{
  "n_kv_head": 8,
  "head_dim": 32,
  "activation": "squared_relu",
  "parallel_block": false,
  "extras": ["local attention windows", "shifted keys", "gated attention", "exclusive self-attention", "value embeddings", "hashed n-gram embeddings", "an embedding shortcut", "learned residual scales", "skips across layers", "capped logits"],
  "init_std_up": 0.032,
  "optimizer": "muon_variant",
  "lr_mult_o": 1.5,
  "schedule": "wsd",
  "batch_tokens": [8192, 16384, 24576],
  "steps": 17226
}
Each number is 200 + 30 x the weight over its row's rms, rounded and kept within 0 to 999. Layers, rows and columns count from 0. The size before them is the row's rms in percent of the matrix's.

# o: layer 5 attention output (transposed), 256x128, rms 0.374, rows 20-31, columns 0-63
# v: layer 5 attention value, 256x128, rms 0.526, rows 21-31, columns 0-63
# q: layer 5 attention query, 256x128, rms 0.483, rows 32-44, columns 0-63
# k: layer 5 attention key, 256x128, rms 0.471, rows 32-44, columns 0-63
o20,110,200,159,257,206,215,258,255,220,199,191,188,184,170,226,202,261,272,191,220,190,206,169,177,179,208,232,203,153,156,198,219,197,259,174,215,212,191,236,162,200,161,214,225,209,206,203,199,142,219,199,162,168,188,233,187,207,204,213,203,229,203,199,203,153
v21,101,193,169,211,191,167,185,208,198,193,202,230,204,197,143,238,195,192,214,202,217,133,243,188,196,185,153,254,181,186,196,242,194,244,169,193,196,233,182,221,174,189,197,210,191,165,196,209,194,214,243,254,220,162,216,200,197,225,199,179,236,105,156,215,207
o21,104,213,176,156,193,163,187,187,184,151,201,211,194,205,155,189,231,182,226,178,198,104,190,167,189,187,195,254,163,201,210,218,150,213,194,185,198,203,185,256,166,227,178,183,211,175,221,177,195,182,246,207,213,175,188,199,190,193,189,188,214,122,166,176,188
v22,102,191,191,215,222,228,197,214,202,230,220,179,243,186,226,235,175,215,141,239,233,204,155,167,139,179,210,236,150,210,204,168,214,174,177,175,227,196,224,270,184,227,214,149,228,239,204,200,155,204,175,221,187,254,186,186,175,219,204,170,192,191,184,188,213
o22,103,157,161,214,225,197,237,230,221,191,210,200,217,212,251,246,176,269,175,224,209,200,170,185,165,208,224,222,150,213,168,192,193,150,174,187,223,163,188,197,239,172,254,182,246,252,209,184,225,194,167,210,127,214,208,203,148,224,225,175,193,208,164,184,191
v23,106,205,156,220,192,209,220,192,251,182,233,208,189,214,220,229,172,189,183,152,246,205,168,201,183,149,229,235,232,179,242,193,193,146,182,206,218,239,219,156,229,217,163,210,200,218,173,204,186,200,190,184,212,208,169,176,206,228,143,215,193,211,236,259,224
o23,126,201,160,212,169,202,176,190,185,179,222,175,222,184,253,168,245,195,193,142,202,166,155,194,158,177,226,213,211,197,250,187,184,169,180,187,228,161,183,171,208,185,186,208,232,219,210,172,176,131,203,221,236,213,183,223,222,209,118,213,113,217,241,295,168
v24,104,213,233,184,207,216,172,191,214,201,253,174,210,241,178,238,157,210,218,153,153,245,236,183,196,205,247,148,219,188,211,178,214,186,163,161,260,229,276,208,203,194,210,158,155,194,213,187,222,178,214,213,195,202,209,197,248,276,191,155,240,201,204,196,251
o24,106,184,275,214,232,201,219,213,257,217,188,184,194,239,168,247,175,229,189,182,165,247,212,134,188,185,166,182,176,239,186,185,255,184,138,187,229,223,211,201,245,230,165,196,173,199,196,147,234,217,237,227,199,162,213,236,221,209,178,271,217,245,221,144,232
v25,097,199,212,194,265,183,141,216,192,156,187,204,199,237,211,260,225,180,187,250,177,199,185,185,155,220,246,217,194,164,226,164,161,192,188,206,168,163,241,213,178,179,161,205,186,243,193,191,168,206,215,198,198,224,186,210,202,152,228,204,227,120,182,213,172
o25,095,195,165,215,235,218,188,270,202,191,192,181,180,226,212,215,206,191,235,225,149,175,226,201,164,191,236,217,215,222,217,220,181,212,180,216,208,168,242,215,177,199,210,221,202,186,178,197,188,222,207,201,253,221,217,177,180,187,209,198,189,160,212,179,172
v26,112,215,180,221,221,147,172,167,175,167,193,180,227,199,208,226,147,221,220,234,225,180,219,199,223,189,188,152,209,172,147,244,209,208,181,223,196,190,191,193,172,182,161,203,239,163,170,185,233,183,168,181,136,234,243,191,220,200,195,198,240,194,199,185,217
o26,111,258,182,185,185,186,171,150,164,175,269,201,218,198,195,184,131,254,214,168,213,200,208,178,240,235,187,188,213,136,221,193,174,201,150,213,246,199,185,175,162,155,169,208,229,192,169,181,233,191,155,177,202,215,233,188,178,227,184,233,182,171,223,252,197
v27,097,216,203,187,181,229,167,209,158,199,212,187,203,170,237,182,189,222,184,153,213,164,254,199,184,158,196,200,206,196,216,133,229,237,204,147,229,226,228,217,204,140,229,242,168,155,170,201,185,204,213,255,239,158,206,191,213,169,174,232,220,187,201,264,153
o27,097,179,191,229,240,193,202,179,205,165,225,167,233,130,221,174,200,190,154,199,240,169,207,171,155,225,233,238,208,223,224,127,194,220,213,189,213,212,190,191,181,180,205,212,196,203,203,212,191,170,129,215,144,168,187,242,222,182,196,205,201,185,204,230,153
v28,102,200,210,251,277,188,179,197,169,283,148,174,246,166,229,207,194,213,216,204,230,234,187,151,264,234,199,181,191,241,150,208,236,180,174,170,154,181,202,214,196,213,212,172,170,211,188,222,251,217,205,187,229,191,235,220,225,223,200,212,179,140,179,207,206
o28,104,181,206,212,226,189,212,203,205,197,150,217,216,173,223,175,177,197,203,257,269,215,214,163,202,226,178,166,171,215,180,199,188,182,210,135,178,161,241,163,188,154,209,166,175,251,237,204,231,193,231,147,193,177,205,192,200,188,162,198,215,187,215,237,225
v29,108,172,188,171,166,147,216,187,191,196,167,190,212,165,191,207,177,136,210,168,216,175,203,234,209,159,222,216,194,245,106,195,205,225,221,225,192,213,202,187,196,205,191,172,222,213,256,205,222,224,211,223,169,252,224,248,181,212,210,216,149,192,233,199,180
o29,105,223,242,194,165,161,238,193,182,197,193,156,245,173,193,171,204,169,207,182,156,189,179,241,249,215,230,230,187,222,145,211,260,207,212,229,137,184,256,192,174,196,212,214,194,177,216,209,161,208,201,188,104,271,229,245,193,186,218,158,220,244,177,187,218
v30,103,196,189,235,203,266,150,171,197,178,229,218,179,152,187,204,151,105,238,221,193,186,206,192,153,260,232,242,163,190,233,198,234,213,188,185,184,170,193,212,175,144,164,194,184,194,156,256,213,236,172,195,212,203,209,193,207,195,253,194,164,208,182,214,193
o30,109,174,216,208,263,240,150,134,176,217,190,248,187,180,188,229,199,199,213,175,251,167,246,195,185,230,193,199,186,175,250,185,167,176,204,152,197,157,240,269,159,187,174,187,168,232,153,220,200,193,168,202,236,207,225,165,192,145,253,214,142,152,162,185,169
v31,088,225,167,175,162,193,145,233,224,163,168,211,188,140,198,169,201,240,228,199,188,237,175,187,205,245,219,207,127,202,159,190,227,168,214,189,205,204,218,182,171,243,212,185,213,155,179,120,195,217,249,170,205,176,206,233,249,191,212,162,177,211,232,211,196
o31,102,217,146,200,216,197,227,182,236,189,191,211,224,183,196,222,178,225,234,185,199,208,209,217,215,251,217,223,123,180,169,245,227,222,164,240,175,197,170,142,180,209,168,169,154,193,211,223,220,210,255,183,239,195,134,214,182,176,243,203,169,181,215,202,189
q32,100,247,174,252,165,175,185,221,186,197,230,205,234,196,182,174,196,184,198,175,206,209,220,213,193,183,200,155,180,162,193,210,250,227,175,227,227,180,221,272,147,194,242,223,174,160,241,198,245,142,157,186,228,181,213,235,150,193,203,146,217,220,181,250,237
k32,078,217,233,180,230,245,231,227,225,205,234,165,217,219,250,233,159,200,180,154,196,237,199,203,223,210,228,235,205,245,234,215,140,248,196,221,237,205,159,226,186,160,195,205,194,238,159,223,174,238,202,226,252,178,164,210,190,219,189,171,206,153,182,232,206
q33,086,193,211,199,156,230,221,172,188,192,205,164,144,243,208,249,204,152,177,189,158,202,152,197,181,208,225,181,282,191,165,231,256,216,197,191,215,219,232,245,204,244,173,192,192,183,223,179,176,191,226,219,158,228,201,145,201,225,221,186,160,223,187,194,171
k33,082,220,211,233,158,220,243,224,193,207,228,97,153,218,209,239,209,162,137,209,183,178,196,197,187,186,222,174,191,202,210,201,184,151,236,288,209,262,199,197,178,215,221,226,216,253,251,192,139,224,172,216,217,216,199,192,201,175,181,219,160,134,220,172,251
q34,087,261,195,229,190,160,170,193,236,181,196,204,201,221,182,201,170,212,221,185,174,200,245,213,209,165,170,193,176,171,189,213,204,242,138,224,204,149,207,246,200,142,233,263,175,180,260,180,254,156,166,225,252,215,179,193,181,174,231,201,206,221,168,240,214
k34,074,267,201,223,208,236,157,194,201,189,201,124,181,160,181,177,221,199,220,158,211,170,190,182,209,183,191,189,211,232,218,217,198,208,217,260,220,202,195,188,221,164,158,183,253,204,206,191,195,203,205,240,225,163,191,251,195,171,171,185,239,155,246,210,214
q35,094,160,236,178,197,209,220,207,230,207,169,153,162,261,189,222,207,184,180,183,184,221,177,192,189,219,197,204,263,188,160,214,250,232,210,194,187,252,222,179,217,206,207,171,250,188,165,187,156,214,202,202,160,184,171,156,249,215,243,228,187,234,204,180,197
k35,090,224,139,231,202,204,197,154,188,227,187,197,151,223,175,135,219,199,151,196,185,124,176,206,215,137,258,221,197,165,257,233,192,197,208,239,171,199,186,180,205,257,239,219,202,234,278,201,188,225,177,203,158,225,226,139,216,172,168,232,201,188,195,116,250
q36,100,203,163,196,220,157,186,212,220,194,171,180,205,262,165,182,204,199,228,162,188,192,208,208,193,188,193,208,198,184,150,189,248,276,169,219,160,183,220,228,205,191,244,247,225,150,230,195,225,184,164,199,229,186,161,226,243,205,216,205,200,236,194,176,263
k36,096,209,204,239,238,236,175,249,201,210,171,210,139,194,229,193,211,201,182,223,187,97,230,201,239,183,226,262,225,261,178,254,221,198,201,243,149,202,180,163,225,246,218,168,187,211,237,203,214,199,196,244,171,168,201,169,204,167,218,180,236,155,265,198,202
q37,100,139,251,175,164,229,230,228,202,212,178,157,181,241,181,166,231,212,144,191,221,238,190,185,184,179,165,175,209,179,215,202,206,218,241,176,182,249,222,182,204,213,203,195,263,186,146,195,142,194,186,198,178,206,186,157,214,221,198,226,142,244,196,191,224
k37,103,254,210,273,202,214,208,139,157,236,215,197,189,221,209,181,234,187,185,170,188,161,199,183,177,157,185,244,230,125,291,227,197,185,176,238,164,183,193,235,256,263,203,234,206,252,289,212,165,204,194,228,170,219,194,187,185,178,172,232,184,201,177,168,235
q38,155,201,254,140,210,203,228,201,240,178,192,185,217,257,189,204,160,249,188,179,200,236,193,208,193,169,232,159,188,175,163,222,205,275,208,252,195,215,272,170,212,163,184,213,210,193,146,206,196,220,180,204,218,231,151,184,226,202,228,221,164,226,218,179,241
k38,086,130,220,205,218,245,204,213,171,190,191,242,226,205,280,212,190,232,196,210,174,167,256,192,224,186,244,183,214,191,202,193,203,151,162,252,215,233,239,162,205,227,201,196,211,254,213,248,198,168,179,236,181,204,206,168,192,166,154,224,172,154,239,188,245
q39,112,226,228,199,203,183,161,197,240,201,253,205,187,166,207,243,199,155,224,228,167,209,146,250,202,226,258,237,244,216,194,185,186,163,194,172,201,197,190,233,215,181,178,132,172,233,232,190,141,197,246,213,182,195,189,164,193,197,219,190,217,174,208,260,138
k39,137,183,206,192,134,239,222,220,200,186,205,167,242,204,198,177,158,224,204,203,235,274,175,251,160,218,177,169,183,173,217,168,199,218,189,172,218,181,185,215,159,159,202,221,220,172,144,172,245,226,193,142,236,261,202,229,233,202,148,173,152,247,186,200,183
q40,108,211,183,201,271,236,253,175,205,211,244,233,240,237,239,164,264,197,232,212,209,214,161,206,165,185,231,135,182,210,181,231,198,208,225,217,207,211,252,127,176,197,201,205,244,217,207,207,196,261,207,203,209,222,221,191,176,176,210,207,190,206,193,201,230
k40,099,268,190,154,224,183,184,227,227,245,120,167,186,233,191,159,199,216,219,219,209,215,205,170,247,231,264,257,180,227,208,175,154,209,155,121,197,176,210,200,178,177,158,190,194,175,194,194,204,200,160,173,234,170,140,233,194,172,195,180,206,187,249,225,214
q41,109,217,190,234,214,227,157,126,205,233,201,214,215,185,199,165,253,200,189,208,161,212,184,232,156,220,211,167,214,206,242,133,173,192,210,211,158,208,165,182,184,179,173,178,205,221,195,226,157,186,182,275,167,197,164,193,179,215,190,223,132,183,201,214,184
k41,102,168,206,223,264,140,229,168,199,182,168,167,195,218,185,200,156,252,232,182,184,193,200,146,158,174,215,180,221,141,244,204,211,234,201,213,215,169,297,182,189,180,210,218,205,179,212,227,170,222,195,244,115,170,216,238,167,189,230,155,208,198,183,220,180
q42,092,117,211,215,184,201,176,202,170,158,161,217,235,190,177,204,222,259,228,205,223,227,189,223,175,205,191,217,156,203,213,250,137,226,232,197,208,219,211,191,185,123,158,191,264,228,173,217,210,217,192,205,178,215,186,200,257,212,169,223,154,184,242,200,227
k42,099,205,182,196,171,169,245,223,195,194,176,200,199,239,131,138,216,238,202,190,220,238,229,196,195,190,187,203,207,197,194,165,162,222,175,221,120,173,226,177,200,218,207,180,179,197,200,168,158,221,173,186,215,232,232,177,197,232,235,170,234,210,216,128,221
q43,102,209,262,166,221,142,237,244,165,208,165,224,219,216,220,203,235,140,239,247,190,168,173,233,219,239,169,187,161,184,192,192,173,253,147,218,239,157,187,198,220,219,168,181,212,167,181,181,223,177,170,250,180,229,187,189,151,196,184,219,229,218,201,170,134
k43,117,236,208,211,191,185,172,184,196,214,241,227,206,207,173,234,205,165,212,181,185,229,152,224,224,244,234,196,190,165,203,270,179,214,207,210,190,159,238,200,237,199,177,200,145,268,249,194,155,169,170,205,251,164,152,200,188,172,177,194,181,187,173,220,201
q44,112,208,170,204,181,280,248,186,252,263,186,179,200,217,188,230,168,227,206,210,218,258,186,201,201,176,178,219,222,172,183,232,214,165,200,230,235,200,161,210,199,235,196,216,215,243,185,222,196,192,192,173,207,225,255,174,234,178,201,189,100,262,155,182,199
k44,097,186,207,239,178,178,199,172,162,184,182,147,163,170,206,201,205,240,175,172,221,238,238,189,198,196,190,225,285,266,215,214,235,223,204,200,191,226,186,150,219,206,223,249,195,192,159,219,252,181,197,182,201,199,241,214,139,185,132,225,180,233,213,242,203